Weights of a small GPT-style language model, trained from scratch on English Wikipedia: rotary positions, a variant of Muon for these matrices.
Each number is 500 + 50 x the weight over the matrix's rms, rounded and kept within 0 to 999. Layers, rows and columns count from 0. Numbers have three digits each.

# gate: layer 5 MLP gate, 1536x768, rms 0.0758, rows 659-672, columns 384-447
# up: layer 5 MLP up, 1536x768, rms 0.0809, rows 659-671, columns 384-447
# down: layer 5 MLP down (transposed), 1536x768, rms 0.0373, rows 659-671, columns 384-447
gate659:494475569506429541581445460465489499598465489580486512559534456585442561490631496493472615550475515541507558487538531516549501462602586438544524555529488431486534566463499538550508400535559422
up659:499526470542550464532444429372521467511524592509540438536504454528467539544440530529517381471424468545561436582505446492509555438507474584569490460486565496526589468479447476481482482515470571
down659:545500553526540453508534570594563448620551427418467609551447540476451483525429453527522429584518494465533480503481500492493463455607552525543598492558479427528516518446526432542571558518519524
gate660:559501464491479539470531483484452505432544489390446520444392456600457515523558468479554528585623357385445526485552545436421397555462497474525454497563488522496492567494586521529544500419495516
up660:550500454564533486454424468611494448507489487495460483471517437508503460487487447398409585506499452447467500613431528444502503556554504547544579408610490528491641526458475460527474435519468507
down660:526415570481418469490479477420496500598465470466477552518486551571518486492437540493499485421498529591441515464511436539592547476479475397443619568472519485525550372478517502543439535571589504
gate661:444452496419451464557543479452453596538413527500515501420512454585550454519555541504463577525467531515459368557531490419616505537374397619489612568549473647354597472582441487517526446619471466
up661:479625419553485643506505603532518487453531465418506510557466435489485514539468605454448476485522562549537531492467540460520496483440432433446464458459445490558557530510520544513566552560505458
down661:481512486601489394504613556549498492517436492446403522446408554560512515515510517462517512399552522409539488447611460556496430478510420466507477481472522436501509470492496479445445478564466520
gate662:450508530547570438429555502548529462517564558467466454461454428551450470463603518520514493475530514608557540549504447508541469450519487504400509510510476512570507529573511409506440412512446515
up662:548497506511496538543565577539564578479513541506528459483460479489543529529463534407508506454547431579426507540419480562546426556487546466478531480404580600488493420481449458468386447562555528
down662:543538569586520526519472390473547493531493481488475483500530523542489528463444507613535549502485526484500542491469484547464488449491570542502548438528539461541531512490506522451584446478473440
gate663:475441487487535582472422472424462466493572483489425453423504548469430483517493549475569439452540475447507442476439512534414541478520472524316520492461493476431481500577480518500547422500521546
up663:544511488462509449525512534494485518457477466422473455525466405550489451512446423507484514530549433478415503487488521545524541526423468533488608416613578491540526581516490579534468523418543546
down663:465506516488543544464345467431510431435463456578477346499481470472469453498530475538398479534549536498470537464533538449496601477502490519585550503517476460504486474449493522555553444513534553
gate664:460484503533473521504555592485399464430458506507492490541467495516516496506456498503485527533552462545496458509471421506486457514478451499553487537453593589524534420529472437465507532510584536
up664:436548512516513517462520495516555550464502493462525483476460502567454509459447479525481550488517514493457512501463568534405522435446479530529533476444524449424538548472489507495512477508498499
down664:534531517441450503488526561402476534555468438553496483545440484506513419469526450478362503543472497502502449501584503542579424453490482494480518457486471574452484529505536508514458485470477477
gate665:485525455532520524485498413420543433469508537523488509518494512536562614514485402576447595359474550473467503527545482568550436512566465490501540510550510471515561596458464490457453557456535547
up665:619531500475411511514482514459480543468522534496575618469462530472484492455502431487466455558542486491462617455496577545501477477483451494544531575486382498565464568527448523462588463615508486
down665:553505519446525506558463495487487457537483547542509505571531485510481532423464505441519471503558570542615518401489509425490456387393533485547569445597414525497499536526475486526555443422479469
gate666:448512481491405500455588407510485514493480528537492510542421458452457528483538509566494454492534439548386534458543483527521518479555495419536466430484433463506451448536459508486444523432555535
up666:460508419476419472457534440510520561554413569457560438566522454462457562536445443540489489537486524368466536507506409553463444555575459428488433538559474479538414502559592490508532504477496532
down666:572494441538466481490516511393556531489429523519493417464389545531484443525606543548454457461549504540451528424630425439577455427436603540483519489596495476516517542598353510489454487448493420
gate667:418520513466554426483464457539459509461423563439516493415583449517486492492588526403628485469612508532480517470492465676521557536405526561474471557397505504455430569497505485434471542514509500
up667:470462500433481542463425552537452537539516501560501490473487513433577523558614512510523483498503471487459506420506533481536530507449481535466462493493519567459534477516392563457550552453530485
down667:565619430433453506504495564462477596443409511553482546456599415519468525444463544599464514498447506570475493423485532380438519524548530504511438498459535563523543472477501580498581482448478591
gate668:489368496454565541518540555507568469496447659465520521491603502555492479532488498471538468405464510548409518506475430569438546497496443436459438449452624579486456520425467543552608422470558465
up668:429393643510557539462416656525518443490521459443541513512555521548554536480567421502484638480499486457460434534485516585436518532483548431512562501518442488564515522420424548527492460548497479
down668:491431578510427487496538425500487406448449411495480475538392484525416510502542539441481461443455449530554468557463506479464540486528432464525576509526460426498474520503567521494432403450640467
gate669:615531466482505495504550456534564439479413532477470630458538451479551504517651530558546502560455460463568568429487440530523547421542469561512512523457493494450491502517537510531529509437468552
up669:531508511517477552519519487518477452486618458546514477485511428514469473531522474419515409505548557582479405517458389491525556523450536505530534513478462472537520473614483479400488522414515452
down669:459480545544451471500540462566447441471524546489482507525433487557495577534471516374526541415406499510516509567472509427530511554511544516523493576521511434430637443473443482485504447486484500
gate670:475513511485446542542435540651476551429459485464504543519534455356524545612514420588503515516442414417471524509518477461533496617521464460508462563474400468500474454545518462514520419530503441
up670:424521463450553435513436483502588519564370442512465485498428468483497520549555470419549477499544474583405461484544581413557463536537440432487493492500460473514455460571457536536536593584594530
down670:496570452520514475440515548518389509528501492410480485473488461482477616456433548449483412534493495621528538549469481465575556416397424524540485503503538568483558512480519530427448561505548550
gate671:471578512456509452532361447508448549509619511449587492477437434480564588451525588507596410434535517557593590540515505442463559543427441492428545474553519511489396488487465611483429485470463454
up671:465515469426470487476544517459519442426567462590645410484603549503600482530437500405513533529612510492425402527496530502489526381492574494547524585555470535514449494517533475468523453453523568
down671:532507553441536522518502467487534447496494533469497451551453538495421481514488470533497517500342518442450549521529526451552491457471422493474504506500498472550523415543468543468507457438426612
gate672:472648477442498526435543486459487566464526574476467499400545434530528474418577495512559573536495496455477484554519409476461427531554425489534519419459535468487453427566514568492449551416566487